Part of a small language model's weights: 82M tokens.
Each number is 50 + 15 x the weight over the matrix's rms, rounded and kept within 0 to 99. Layers, rows and columns count from 0.

# layer 4 MLP down (transposed), 384x96, rms 0.117, rows 216-252, columns 0-95
40 58 49 57 41 66 39 51 59 56 45 57 53 56 49 30 67 64 38 59 40 38 50 58 29 27 67 51 40 43 60 49 76 45 42 54 68 62 51 34 51 54 29 56 36 50 37 55 50 58 60 48 39 44 69 40 57 49 48 49 47 47 46 51 48 49 12 54 42 17 51 55 59 34 45 76 74 56 56 47 44 56 57 45 49 31 46 43 71 60 39 72 34 66 40 63
51 49 57 53 43 42 80 45 65 32 69 41 48 57 66 44 31 48 43 73 59 66 58 80 51 08 75 54 55 45 49 51 54 31 23 63 57 40 49 38 56 63 40 55 59 51 61 57 48 61 53 43 45 50 30 47 45 71 13 54 58 42 76 40 40 36 65 30 33 40 41 54 42 43 53 31 38 41 39 46 55 58 69 41 50 41 50 80 24 70 35 30 49 53 64 64
75 40 59 21 48 41 34 51 57 37 42 34 54 66 52 45 48 46 42 38 34 55 52 53 41 46 61 46 44 34 66 62 41 64 56 55 42 18 59 48 39 34 61 46 43 66 49 47 53 54 56 54 74 68 45 52 64 38 53 33 43 54 61 62 54 49 64 48 42 35 69 40 41 74 65 43 42 28 22 43 85 43 88 64 51 41 45 56 48 83 61 45 47 28 46 80
64 43 35 50 41 53 45 55 56 47 56 35 45 34 53 60 58 48 56 64 51 65 55 62 24 54 51 50 06 40 58 63 46 53 58 55 59 44 32 50 47 37 45 39 68 54 44 55 64 61 55 57 69 55 27 75 34 44 50 54 49 36 42 60 58 53 44 45 34 41 53 56 58 59 56 58 53 49 69 60 39 12 38 61 48 45 34 44 83 32 40 38 71 50 60 70
45 49 44 57 63 44 46 69 64 39 57 37 52 38 36 39 30 39 52 51 58 40 77 56 48 54 50 48 54 59 48 46 39 44 36 52 44 34 75 66 51 86 66 41 68 44 26 50 65 43 51 51 65 35 62 31 48 50 51 32 42 38 74 60 37 43 35 61 48 53 45 71 39 62 52 50 20 40 51 49 31 43 43 51 39 30 67 65 65 43 50 65 43 59 62 60
60 45 70 49 43 43 58 61 55 76 58 38 41 37 40 49 50 51 40 83 70 47 39 50 57 29 63 48 63 62 32 52 44 45 49 47 46 24 51 40 50 36 49 48 79 85 42 62 52 43 48 59 42 62 46 34 36 45 54 74 22 53 17 58 31 49 31 58 35 49 32 46 81 40 56 59 32 36 51 54 50 67 52 79 52 15 64 72 38 60 56 54 49 67 39 60
46 39 34 72 36 62 31 57 48 62 40 55 59 49 61 51 49 49 54 20 69 45 52 72 44 47 57 53 54 51 34 76 34 38 53 52 60 19 41 49 40 50 46 56 48 57 43 50 57 43 44 37 36 57 67 51 40 61 61 37 46 54 51 48 67 33 46 61 56 53 29 41 53 81 53 60 55 25 59 51 38 48 42 64 66 61 40 69 57 65 28 55 18 25 57 54
45 46 68 59 35 67 64 37 59 64 44 53 56 39 79 45 38 40 46 70 39 52 71 33 46 53 54 58 42 36 46 44 48 40 39 71 52 32 38 71 69 75 44 59 66 31 59 55 51 38 57 45 46 57 51 57 61 52 46 48 51 55 55 56 26 40 64 34 58 49 57 65 41 34 47 42 45 60 60 42 37 46 50 74 46 42 63 39 37 50 44 57 50 54 41 52
46 46 39 41 48 56 55 36 50 34 38 71 79 60 45 39 53 55 11 43 38 59 57 41 42 46 29 60 40 19 51 41 54 51 56 58 41 46 55 54 48 63 78 43 41 58 40 59 37 26 60 62 52 57 54 85 40 56 52 42 62 54 57 64 46 56 57 47 74 53 76 35 47 50 72 61 45 47 23 57 65 47 62 21 41 65 45 59 54 43 58 42 44 31 36 60
54 33 65 54 23 37 49 63 65 64 44 38 38 70 72 60 34 35 24 42 44 65 44 46 44 27 72 57 47 61 36 40 62 47 45 32 60 48 30 56 67 55 43 36 65 56 45 49 35 69 48 68 45 85 55 42 51 59 37 37 40 52 56 48 40 49 50 55 45 48 51 34 39 57 61 32 34 88 59 45 32 47 52 54 54 54 42 35 62 52 53 68 21 62 43 53
33 49 46 59 66 54 18 72 51 44 30 57 64 45 47 56 34 63 49 69 50 41 56 63 73 74 63 50 43 56 27 48 51 49 62 34 44 34 45 35 65 37 68 66 37 43 49 50 55 44 53 52 67 31 42 73 43 42 49 59 64 52 46 51 38 62 35 41 47 23 72 61 64 48 44 61 54 42 51 44 62 59 51 34 39 32 52 42 59 45 31 64 64 61 52 46
46 50 45 68 54 51 47 61 57 46 33 69 51 52 54 57 55 47 49 56 78 50 46 65 43 22 48 61 39 37 49 48 42 45 45 57 54 47 55 51 53 49 62 58 51 37 45 48 51 82 57 34 41 41 43 33 36 52 51 51 43 32 66 61 52 41 63 40 64 27 32 71 40 53 52 56 75 53 58 48 49 58 51 43 40 41 49 54 23 32 37 70 42 52 48 52
47 38 31 38 62 48 34 48 72 69 35 39 43 46 76 41 72 34 65 30 35 42 47 19 54 45 44 40 36 45 60 69 45 61 26 57 52 50 28 65 58 59 29 49 51 58 49 58 29 51 37 50 29 37 56 89 54 64 45 45 55 59 77 31 45 55 61 48 27 59 76 55 59 42 42 22 59 57 58 50 53 62 42 49 63 62 54 64 64 47 59 65 55 44 32 46
17 44 70 58 43 54 73 45 53 57 44 93 47 63 45 58 51 70 50 53 49 52 45 52 47 36 62 38 56 35 46 37 50 52 51 40 76 26 64 22 51 58 25 31 54 64 55 36 55 55 39 48 35 29 46 54 65 39 51 52 34 51 69 70 52 39 38 46 33 61 54 32 57 18 54 69 33 53 25 48 57 61 56 64 61 47 78 38 74 45 45 52 60 38 54 63
48 69 61 47 35 67 36 50 43 72 59 68 56 33 52 22 48 83 30 25 47 54 42 34 47 78 65 52 77 66 20 40 72 55 59 68 43 51 47 49 71 28 65 82 67 51 34 47 50 31 57 50 44 07 72 65 41 41 49 49 41 41 48 45 33 49 23 48 65 81 19 33 39 52 46 34 54 53 48 62 28 71 51 50 51 33 56 80 58 60 45 40 46 52 14 51
37 21 56 70 60 58 48 61 73 35 49 61 52 45 46 62 50 78 33 38 29 74 42 73 44 32 63 09 43 52 55 63 24 25 39 62 64 70 59 45 60 45 59 33 44 47 56 43 52 51 56 49 79 65 51 42 38 61 66 53 40 40 58 29 73 59 52 26 52 52 31 40 64 46 54 55 47 51 34 58 32 42 46 67 53 48 52 47 43 45 54 46 71 35 29 44
50 71 37 43 52 75 51 36 36 71 13 31 38 73 47 72 45 55 29 45 38 41 50 40 47 47 59 47 68 47 51 43 55 38 65 30 73 53 54 70 38 41 49 59 53 49 51 23 42 59 75 37 35 52 71 42 58 40 56 41 42 55 48 60 61 50 43 48 51 25 56 40 58 43 47 60 69 39 58 40 51 75 51 47 45 49 71 65 88 63 58 65 24 44 42 56
63 47 38 45 42 57 45 46 61 30 46 54 43 34 36 47 46 56 49 42 57 41 76 55 49 50 55 74 58 48 50 53 63 38 59 43 61 41 59 72 43 43 62 48 66 51 57 64 59 55 48 44 61 54 40 55 50 52 48 49 44 52 39 51 46 48 57 75 42 37 45 60 45 50 50 54 68 61 48 41 33 33 68 47 56 49 56 58 65 29 23 43 41 50 38 58
32 82 47 45 58 53 37 64 08 40 64 56 40 42 39 46 57 68 39 50 47 46 51 60 52 66 34 58 50 67 62 53 63 45 32 36 53 70 45 43 48 35 55 39 74 61 52 50 72 43 43 48 66 43 68 58 34 34 53 77 50 47 26 48 52 23 38 49 52 37 60 53 68 35 48 41 41 46 52 68 51 50 47 43 37 45 60 58 70 43 35 41 53 47 41 46
58 47 51 48 70 62 46 56 64 62 69 58 48 36 71 48 57 52 53 62 44 43 71 46 37 25 53 51 50 55 57 52 47 45 50 39 48 40 34 34 53 61 54 44 54 40 63 40 35 52 62 43 28 44 77 39 39 52 57 37 31 35 67 47 40 52 49 56 48 42 60 68 49 37 26 50 62 39 54 29 39 61 36 54 46 52 70 62 52 44 50 53 46 58 59 71
47 54 44 51 60 44 43 45 45 28 34 51 37 51 38 59 73 61 42 32 54 27 57 47 44 44 45 48 55 50 45 60 48 38 67 46 43 39 61 52 55 45 41 54 80 48 70 48 55 37 55 41 65 63 26 51 51 61 61 48 59 44 39 58 52 51 56 63 51 37 51 52 57 52 60 63 45 53 35 37 30 70 37 37 55 43 69 42 49 49 56 61 58 34 41 63
44 57 41 57 38 56 43 34 23 58 42 72 97 64 47 67 18 23 43 31 49 63 60 42 60 67 71 34 74 73 65 39 28 56 63 74 59 54 20 38 50 55 51 55 43 49 28 38 55 29 69 49 57 76 64 62 61 44 53 57 75 39 47 52 40 45 71 55 69 62 48 65 52 44 13 33 25 61 41 28 84 52 39 60 39 55 62 62 59 52 32 38 40 45 39 43
47 60 41 51 40 30 55 44 27 40 42 59 40 46 43 93 54 52 41 41 41 52 64 48 67 65 70 55 33 40 49 58 49 49 56 65 39 43 48 67 37 62 49 46 20 66 33 47 45 25 43 62 44 81 66 37 68 48 49 40 32 34 62 64 44 73 57 58 53 28 76 48 61 41 51 54 44 59 45 57 51 91 38 49 44 39 43 40 68 52 57 57 52 33 18 60
58 34 72 61 49 62 43 58 56 51 37 51 62 45 63 44 64 28 55 56 40 45 49 54 57 45 53 59 39 56 53 54 56 44 53 54 46 43 54 46 56 64 44 49 52 34 45 47 39 58 48 46 40 52 43 46 53 62 52 37 51 49 60 39 27 46 50 39 55 40 33 67 54 35 49 63 77 45 74 53 45 41 60 62 50 54 47 64 26 38 32 55 54 60 48 61
62 24 62 58 42 48 39 51 68 39 44 36 58 57 44 47 42 54 40 56 35 64 46 53 53 59 57 62 55 56 48 61 45 61 36 56 63 53 59 47 61 45 60 38 48 50 40 51 53 61 42 46 70 45 58 60 69 39 42 42 41 50 53 70 25 55 64 46 72 43 45 53 44 36 52 43 81 31 63 57 48 40 47 33 46 32 59 60 49 23 39 42 32 45 65 49
37 17 58 37 29 46 46 52 46 61 34 44 59 63 56 60 51 47 55 20 47 43 58 47 55 42 45 62 70 51 29 35 58 53 56 47 45 37 25 68 45 61 49 56 66 42 88 52 60 46 32 71 59 55 49 66 56 40 39 33 18 50 55 70 26 57 39 42 57 73 49 49 53 53 64 52 51 38 52 50 41 55 53 58 50 51 54 54 46 61 48 52 44 62 61 37
52 79 50 57 38 59 36 42 62 60 43 27 65 79 77 52 70 66 54 49 56 33 43 37 25 79 54 39 42 64 30 37 45 47 53 47 50 39 46 56 46 31 50 47 34 53 53 58 59 58 48 61 58 33 40 39 40 47 42 53 33 50 43 43 56 51 42 46 51 41 28 67 43 59 52 48 47 47 54 60 49 66 54 42 24 50 50 84 64 42 55 52 34 69 48 62
61 49 42 40 69 57 55 34 63 35 12 59 58 44 54 58 48 38 89 37 44 39 44 38 45 40 21 60 39 38 51 46 62 27 69 49 71 62 51 25 73 48 45 57 51 39 40 60 65 37 32 64 63 37 57 51 59 62 55 55 50 38 84 65 48 47 59 51 54 65 43 45 27 40 70 79 64 42 47 31 67 54 71 64 53 50 74 65 44 43 23 56 37 69 35 48
54 73 37 42 49 63 80 50 33 47 42 44 63 42 35 69 57 53 51 54 21 71 21 67 53 55 73 47 67 54 79 43 37 27 45 35 53 69 44 49 49 50 54 63 44 36 64 50 62 41 60 27 51 59 79 50 68 60 45 53 42 55 29 51 64 30 33 40 29 31 47 31 64 34 64 46 47 35 45 44 42 66 49 71 35 57 64 47 56 73 37 56 65 51 51 41
51 81 21 47 24 58 63 68 38 73 62 34 15 29 61 33 61 39 19 59 79 55 27 70 38 65 47 56 49 54 48 85 27 74 38 44 53 67 27 50 53 41 58 26 56 51 67 46 45 38 50 42 48 43 29 61 36 25 79 66 48 69 00 54 81 55 34 21 46 52 71 38 40 70 49 33 46 24 53 77 48 59 56 48 62 64 69 85 62 32 59 42 46 55 41 73
33 48 46 61 45 62 41 58 64 54 62 49 48 49 30 64 57 49 37 68 56 61 48 49 26 55 46 60 32 61 32 48 49 57 36 38 57 58 54 47 27 49 20 61 50 47 58 71 54 47 60 32 50 41 46 67 75 45 59 53 48 56 48 63 57 49 47 54 30 36 56 42 47 63 19 70 61 57 47 39 64 54 40 56 65 30 49 46 31 55 52 65 52 43 39 50
44 43 57 52 42 84 40 29 36 34 49 41 57 34 73 58 56 60 43 37 24 50 45 57 43 29 64 45 46 54 36 48 51 47 44 65 56 30 67 39 43 51 44 37 33 54 56 59 37 42 70 59 53 57 65 21 56 63 40 52 51 53 41 58 19 62 46 56 41 17 47 50 60 56 53 55 71 50 45 76 56 62 71 63 42 56 67 55 36 46 38 64 56 64 46 38
73 55 69 56 39 60 44 50 39 43 60 51 50 55 58 67 53 39 30 54 29 45 71 48 46 50 60 56 54 56 39 53 51 69 45 44 31 35 61 46 26 61 61 65 59 53 59 15 55 76 60 50 30 39 44 50 56 62 59 47 57 56 26 32 35 54 40 33 18 31 45 44 61 50 60 62 42 57 47 62 68 40 29 46 59 42 57 72 57 47 58 43 50 63 38 35
51 51 51 43 48 54 52 53 47 53 49 55 46 54 50 52 51 49 49 55 55 46 49 48 46 44 54 59 50 56 51 50 60 53 49 52 58 50 57 43 50 49 48 51 53 53 48 53 48 45 47 47 57 52 50 56 55 56 51 45 48 47 57 50 51 55 44 53 46 49 50 42 49 43 52 45 50 46 46 49 46 53 49 49 51 51 49 51 49 53 51 54 49 47 50 51
56 51 37 70 56 31 36 18 50 63 56 51 72 58 50 54 35 57 58 58 46 52 58 55 60 59 67 55 57 44 61 69 50 30 38 66 32 44 60 48 59 47 40 48 52 52 39 44 38 41 54 50 59 52 50 48 57 71 61 50 62 62 59 53 49 49 36 66 32 36 53 35 60 41 24 53 61 50 51 35 41 59 48 81 49 41 42 37 46 46 39 28 32 35 51 39
57 30 42 42 43 49 45 55 65 58 56 56 66 75 59 56 39 42 53 60 58 52 54 51 42 58 63 68 46 27 63 34 35 35 32 72 70 50 57 47 51 60 38 49 62 52 44 50 54 41 70 63 63 29 62 48 68 63 44 50 40 45 54 44 48 35 47 56 32 30 67 52 51 33 50 46 36 54 21 49 38 66 51 41 45 39 45 70 55 39 41 35 63 67 31 56
47 44 55 56 52 52 49 52 49 50 47 52 52 49 44 49 40 61 41 48 47 40 52 51 56 48 48 56 49 47 40 52 53 49 64 50 57 51 50 51 52 47 46 44 48 59 46 44 52 41 53 47 51 49 49 49 58 52 54 50 51 53 52 47 49 52 50 58 48 44 47 47 51 50 57 34 50 53 45 42 44 55 53 57 48 51 52 56 50 51 50 52 50 41 55 50
# layer 4 MLP up, 384x96, rms 0.118, rows 217-252, columns 0-95
48 47 53 54 56 61 48 21 60 33 74 32 40 33 66 48 45 62 40 89 68 32 64 90 61 62 72 55 61 27 46 60 52 42 29 48 33 48 58 38 70 42 53 74 60 47 50 13 47 10 51 48 25 39 38 52 46 48 55 46 66 62 46 45 55 41 47 00 66 55 70 65 76 09 43 52 65 34 67 72 47 45 46 40 15 58 44 61 61 48 52 47 66 59 37 39
38 59 50 24 43 68 35 54 59 48 57 72 74 64 64 49 44 76 65 61 66 54 28 54 68 39 31 39 56 61 54 74 47 52 41 32 33 48 17 19 61 38 54 39 74 70 33 72 19 52 50 24 53 29 65 77 49 25 18 51 69 82 47 48 64 26 50 47 47 48 66 51 44 30 68 41 52 39 56 37 51 36 39 27 16 67 56 48 39 50 56 38 41 61 15 55
38 44 55 77 52 65 57 36 51 62 59 65 38 58 57 59 83 57 35 57 44 67 36 56 55 38 52 40 51 58 37 34 55 37 62 51 43 39 25 56 66 46 53 67 63 54 44 23 34 39 28 45 41 31 43 73 49 21 48 59 81 57 68 37 72 42 57 48 47 56 60 52 38 36 41 45 54 52 58 53 26 52 71 41 48 53 63 00 49 46 85 35 37 72 34 37
40 51 68 43 52 24 46 45 65 33 54 51 36 40 37 49 55 44 62 52 08 57 45 43 42 65 34 46 51 34 67 58 56 45 37 61 52 82 52 62 48 44 41 63 58 58 19 68 13 56 30 54 43 60 69 54 48 17 40 66 42 72 62 61 88 61 36 51 63 66 53 42 64 41 55 32 40 60 56 31 50 61 21 64 70 76 27 37 44 86 41 38 32 53 65 37
22 44 58 51 79 66 30 34 66 71 64 47 65 45 69 49 62 33 39 26 46 60 27 47 52 56 64 56 64 35 57 37 61 76 80 59 40 19 61 62 54 84 62 59 76 55 25 43 68 60 35 59 49 40 34 49 42 30 30 59 62 49 74 57 57 44 22 43 50 54 41 99 53 45 56 90 25 39 48 66 09 49 58 70 30 24 40 12 30 37 51 40 57 63 53 31
50 69 53 42 64 49 31 50 47 34 50 74 23 38 52 47 63 52 51 61 64 43 59 42 88 60 45 53 46 53 79 31 34 67 48 51 44 53 21 74 50 37 43 15 43 68 49 80 33 58 30 45 24 47 63 36 40 48 51 61 41 46 36 51 57 58 46 27 22 50 56 71 69 59 50 44 61 64 84 70 32 63 44 53 52 59 58 55 35 70 33 52 46 56 47 23
50 71 62 45 71 36 63 63 61 52 44 70 48 62 51 59 35 56 66 68 65 73 57 27 35 55 30 38 37 64 68 55 67 73 47 57 52 53 29 32 34 51 48 37 40 57 69 68 56 48 46 53 61 53 51 49 54 60 59 47 30 41 43 46 60 61 45 47 57 37 21 37 27 77 46 81 35 37 36 47 56 53 45 33 46 58 52 45 45 33 55 55 48 52 40 37
44 66 55 60 49 37 87 58 71 47 36 46 38 52 39 44 53 39 65 72 60 26 61 53 79 50 58 45 65 31 51 51 64 66 58 29 36 34 45 31 64 29 90 56 40 30 49 51 39 66 59 25 60 44 30 00 13 60 46 55 38 40 46 41 32 73 33 61 40 68 35 56 35 67 43 53 47 61 26 28 53 48 50 78 68 25 23 56 57 61 36 58 50 55 63 42
54 69 65 30 60 38 72 74 69 46 26 55 64 44 56 53 79 45 29 44 61 40 40 30 54 48 50 64 47 52 38 56 28 55 50 51 40 65 38 73 49 30 42 58 38 53 39 42 58 26 34 71 54 55 38 39 47 37 18 46 23 33 37 49 73 86 47 68 63 59 31 47 79 58 43 35 47 57 42 69 40 50 51 64 35 35 31 27 42 70 61 32 35 52 55 63
46 64 49 42 70 90 44 60 52 60 52 55 30 52 66 31 37 49 46 32 46 55 37 50 75 59 46 69 54 44 64 25 56 43 60 53 24 56 62 76 53 50 46 52 33 54 62 53 26 39 26 71 32 45 55 24 27 27 29 73 51 64 54 40 41 45 56 49 42 49 41 55 55 38 34 48 50 70 55 34 33 64 72 60 47 38 57 58 47 63 43 43 39 70 70 22
34 51 67 37 41 38 65 46 60 46 42 45 57 64 56 56 77 54 42 40 45 47 38 31 46 61 55 49 39 58 34 74 60 37 62 59 47 76 48 58 42 59 56 60 48 27 39 69 58 38 43 59 35 44 20 70 21 49 35 67 70 50 66 45 62 55 32 46 47 47 71 42 38 50 55 43 24 61 38 66 56 55 48 90 43 60 25 49 52 55 63 45 62 37 72 43
58 60 78 39 36 53 47 59 48 40 30 51 64 37 73 44 37 59 34 94 65 69 61 46 73 55 02 69 62 40 45 22 46 34 46 40 36 51 37 37 30 51 70 71 62 42 49 42 48 58 62 44 66 75 46 59 26 71 61 32 31 57 40 28 28 64 28 72 56 51 51 48 31 38 41 44 68 57 94 52 52 49 07 17 61 39 59 43 63 39 45 52 57 51 54 65
53 57 60 63 60 57 67 58 88 53 61 70 59 51 53 39 61 61 54 32 58 55 54 58 53 40 29 51 59 67 40 37 42 65 17 45 52 45 58 85 74 18 27 25 48 55 34 54 58 23 32 27 50 53 66 45 63 13 77 65 41 51 34 62 45 49 51 42 82 75 55 51 86 29 73 66 30 26 13 41 45 43 23 42 26 37 45 58 64 71 55 46 55 42 52 51
72 41 62 57 69 56 33 60 58 43 39 64 21 23 51 45 47 48 26 62 57 61 61 25 48 83 48 99 58 44 23 35 60 33 79 52 41 73 34 95 55 44 56 48 67 46 66 61 37 69 41 33 61 27 68 20 52 74 58 82 42 45 79 50 35 76 57 62 43 52 39 24 37 80 37 31 39 07 66 75 52 36 53 34 05 72 56 09 69 55 45 41 58 58 24 44
48 71 43 58 55 55 47 65 67 58 67 66 69 38 76 57 52 56 44 56 47 31 48 38 43 92 43 37 78 51 43 74 16 31 56 36 53 64 22 52 64 64 82 32 42 64 53 35 50 62 64 32 42 46 58 42 60 51 44 45 68 32 32 41 27 67 44 46 48 80 31 33 73 51 60 33 39 82 79 77 56 55 45 44 47 35 38 40 22 47 42 53 68 43 22 52
35 62 56 38 57 57 63 05 58 50 30 43 09 58 58 48 28 66 51 43 56 45 57 56 41 59 56 62 61 50 70 50 45 41 84 30 27 67 19 66 59 28 53 43 64 22 52 31 41 61 43 46 48 40 54 68 03 27 35 55 25 66 42 47 47 73 58 47 65 55 58 84 44 53 50 67 52 22 64 86 55 47 16 70 43 60 72 70 47 46 43 66 49 37 33 38
48 36 62 51 66 52 85 58 34 43 49 58 35 64 64 57 75 33 44 56 38 35 60 59 53 52 53 51 55 22 59 74 54 59 41 41 36 58 55 36 55 40 52 60 30 49 67 28 65 31 24 59 49 52 60 50 59 59 51 49 28 42 50 50 54 45 28 26 80 50 65 44 59 57 44 50 49 40 54 49 48 41 64 64 49 52 47 59 54 64 56 46 44 50 43 15
27 49 74 67 50 35 44 55 44 49 39 42 30 61 57 46 57 58 35 72 61 47 58 84 50 43 54 38 30 48 82 29 45 43 30 46 30 39 65 43 78 42 37 59 69 55 40 14 74 37 42 58 55 58 27 59 29 29 24 38 35 82 37 33 62 51 44 54 47 60 61 47 50 53 47 47 10 28 37 86 74 52 58 59 50 63 37 47 61 63 73 51 68 55 39 35
35 31 40 56 47 62 68 29 54 28 63 73 44 68 52 56 52 60 52 43 43 35 48 36 55 55 59 63 51 38 44 67 40 50 55 42 42 41 45 48 55 73 49 26 54 36 45 43 45 38 37 47 45 38 41 43 36 52 35 77 68 37 67 63 41 47 47 30 73 61 60 41 48 59 51 33 49 51 93 68 48 56 52 46 47 65 41 54 33 42 59 33 65 46 22 46
56 42 61 58 80 63 47 32 50 50 51 48 44 34 54 28 45 56 34 66 35 48 68 36 47 41 49 56 67 38 51 51 43 68 50 44 38 55 57 52 44 36 68 50 21 56 54 46 46 46 32 65 53 59 37 61 52 34 67 49 50 51 84 45 45 59 54 46 73 44 69 65 35 53 75 64 40 70 53 41 35 42 49 67 29 51 55 57 39 61 73 39 42 57 46 34
57 23 50 59 76 60 60 62 21 71 47 50 58 45 59 52 53 50 37 61 56 25 66 84 98 77 17 31 72 40 72 82 31 46 79 78 47 44 46 66 61 44 53 44 51 51 65 47 36 39 51 55 70 65 56 61 54 13 19 55 66 57 64 65 54 33 64 43 59 62 52 30 49 61 51 63 28 27 50 32 53 19 31 62 21 72 40 80 23 40 59 10 27 47 19 53
36 66 54 37 39 92 39 58 52 44 37 48 63 31 74 20 54 56 58 58 52 35 37 47 54 49 44 47 64 40 29 21 43 63 48 33 40 43 22 26 63 44 76 44 50 67 39 40 45 65 41 29 55 54 64 64 26 21 51 65 40 51 32 52 54 53 53 51 85 71 53 51 23 55 63 43 33 16 40 82 51 57 41 60 55 62 53 33 59 66 68 64 57 65 44 56
43 46 37 52 59 49 52 43 70 51 48 54 29 56 56 47 49 49 58 28 48 38 37 44 37 60 48 46 47 56 63 38 60 55 68 57 48 35 57 33 66 50 35 37 49 73 55 55 58 48 56 45 62 45 47 35 53 63 44 60 45 58 50 48 64 56 44 35 45 51 52 41 51 61 37 75 44 43 54 52 57 44 70 63 63 74 50 28 57 66 69 52 35 43 27 18
30 55 64 27 48 35 38 40 75 41 34 71 50 62 42 49 48 49 66 35 59 35 34 46 71 56 67 49 63 42 33 57 59 69 48 43 46 44 20 56 67 39 42 28 36 38 60 61 70 61 61 53 40 50 42 48 48 55 49 79 52 46 55 50 81 64 38 49 52 51 59 42 68 56 42 61 57 47 52 56 49 55 63 70 58 48 26 30 51 57 81 37 64 44 46 38
50 44 58 26 49 33 63 59 63 41 49 49 21 66 66 48 56 48 48 56 49 58 64 30 55 62 36 55 53 42 29 31 37 45 75 32 48 59 51 43 35 57 61 52 46 38 85 78 55 41 23 57 50 73 53 73 27 35 28 66 59 51 46 55 42 57 35 44 47 48 36 62 62 40 35 45 35 77 35 50 72 48 64 53 44 41 52 75 50 69 58 20 70 46 49 66
30 28 42 57 56 67 57 54 59 39 37 76 45 74 53 49 46 50 65 70 56 60 56 68 49 56 28 58 41 37 35 76 54 58 36 42 35 53 46 45 50 59 36 53 42 18 62 73 62 50 62 08 41 55 33 53 59 54 62 50 22 51 65 18 47 54 48 36 77 45 40 52 48 68 48 62 53 66 31 74 50 38 57 33 28 49 61 37 49 63 49 65 61 90 57 52
43 72 45 07 86 79 47 54 52 44 42 64 42 69 50 27 65 56 50 67 64 58 48 76 55 70 48 50 53 68 61 19 39 45 70 36 43 65 44 53 59 27 62 39 36 64 37 78 13 72 55 26 54 57 53 46 20 65 45 56 36 52 59 45 45 55 78 24 43 55 44 79 22 33 45 37 21 57 62 59 27 34 48 18 21 51 57 26 61 54 50 21 60 63 33 71
80 64 44 19 67 73 60 42 35 56 23 32 53 59 59 39 42 58 40 42 57 60 60 64 36 63 42 67 80 58 47 62 22 65 53 43 38 77 25 81 63 42 54 49 62 34 45 54 59 34 40 36 51 52 33 92 46 18 56 51 60 49 56 10 60 53 37 26 25 50 49 40 39 51 42 43 58 57 65 84 26 47 43 58 56 34 60 73 33 65 76 53 48 52 07 32
31 46 68 58 47 58 53 49 44 51 53 60 69 81 57 32 58 74 55 29 71 62 33 27 28 57 49 58 74 15 54 44 30 47 51 55 16 69 40 75 87 34 55 60 26 50 42 20 69 64 33 29 47 41 43 51 34 42 61 84 44 45 76 32 51 58 71 54 35 59 29 49 41 69 42 68 56 60 76 38 23 46 27 75 47 58 78 31 00 65 72 59 65 49 45 23
34 55 59 36 79 44 46 49 50 34 61 75 64 34 50 40 43 32 60 79 67 64 38 72 50 45 39 76 51 34 42 40 60 36 39 34 53 64 57 41 42 35 54 52 67 56 56 79 12 62 31 66 23 47 53 69 56 46 46 54 54 71 48 56 58 57 30 30 44 57 30 58 48 37 28 68 57 73 53 54 26 50 65 54 53 59 47 50 53 70 40 39 41 58 43 32
61 46 43 34 51 39 85 24 68 61 53 51 45 63 63 55 78 42 37 43 58 28 50 69 66 51 44 32 70 52 59 58 46 50 30 51 47 55 38 68 65 53 30 37 44 21 46 63 36 66 50 38 59 38 38 29 51 32 59 40 30 70 67 23 39 72 60 47 52 42 31 68 49 47 48 66 56 46 36 76 47 46 61 62 52 32 48 45 39 36 49 46 39 71 71 36
32 58 49 52 51 60 54 58 74 39 80 61 42 50 52 40 32 54 44 35 44 26 65 32 56 55 43 59 56 41 67 18 52 43 60 01 28 50 41 59 73 47 68 55 65 77 50 58 46 71 32 70 39 59 56 29 45 33 42 53 58 45 57 72 40 74 32 58 35 59 54 39 61 67 71 15 32 37 62 70 36 59 33 51 48 68 38 48 47 63 38 45 32 71 34 44
53 50 54 56 57 44 54 55 57 50 51 53 47 47 61 33 50 40 51 62 55 49 40 46 53 62 45 52 55 53 55 53 46 51 48 54 46 46 39 53 60 53 48 47 59 51 50 50 52 51 48 48 44 44 43 50 40 38 43 49 48 57 51 44 52 50 46 38 51 58 48 62 36 41 51 59 33 41 45 38 45 48 46 41 46 47 46 42 48 47 50 52 52 66 55 39
32 51 68 23 42 38 51 22 61 26 56 49 52 35 45 42 33 52 72 68 75 44 40 27 57 55 37 44 56 34 21 52 58 59 65 65 44 60 26 35 47 60 44 59 67 46 46 49 52 60 56 58 54 56 30 62 18 44 28 65 44 45 39 49 53 55 63 48 47 46 58 76 49 56 70 48 46 61 46 57 52 55 62 68 50 74 22 68 45 29 61 56 56 49 16 42
73 41 50 71 59 56 58 51 65 38 54 45 50 78 40 46 60 36 36 57 61 68 44 43 71 56 52 47 65 70 64 55 27 43 30 70 29 42 61 62 63 69 65 55 55 50 33 38 20 43 38 35 60 49 46 43 23 53 57 68 62 71 37 47 38 45 48 44 49 65 51 48 65 27 25 36 06 49 24 52 29 38 30 64 68 37 57 59 36 50 46 55 78 52 59 46
54 58 67 49 62 44 57 44 58 52 41 50 47 54 59 42 47 45 48 62 36 38 36 37 55 59 49 51 61 53 53 58 42 57 60 61 43 51 47 53 59 56 44 51 54 56 54 57 42 50 44 44 50 50 50 43 39 50 50 51 41 61 46 51 66 43 43 44 48 73 48 57 48 49 48 57 35 51 49 42 57 36 47 54 39 52 52 48 47 49 50 50 47 64 58 49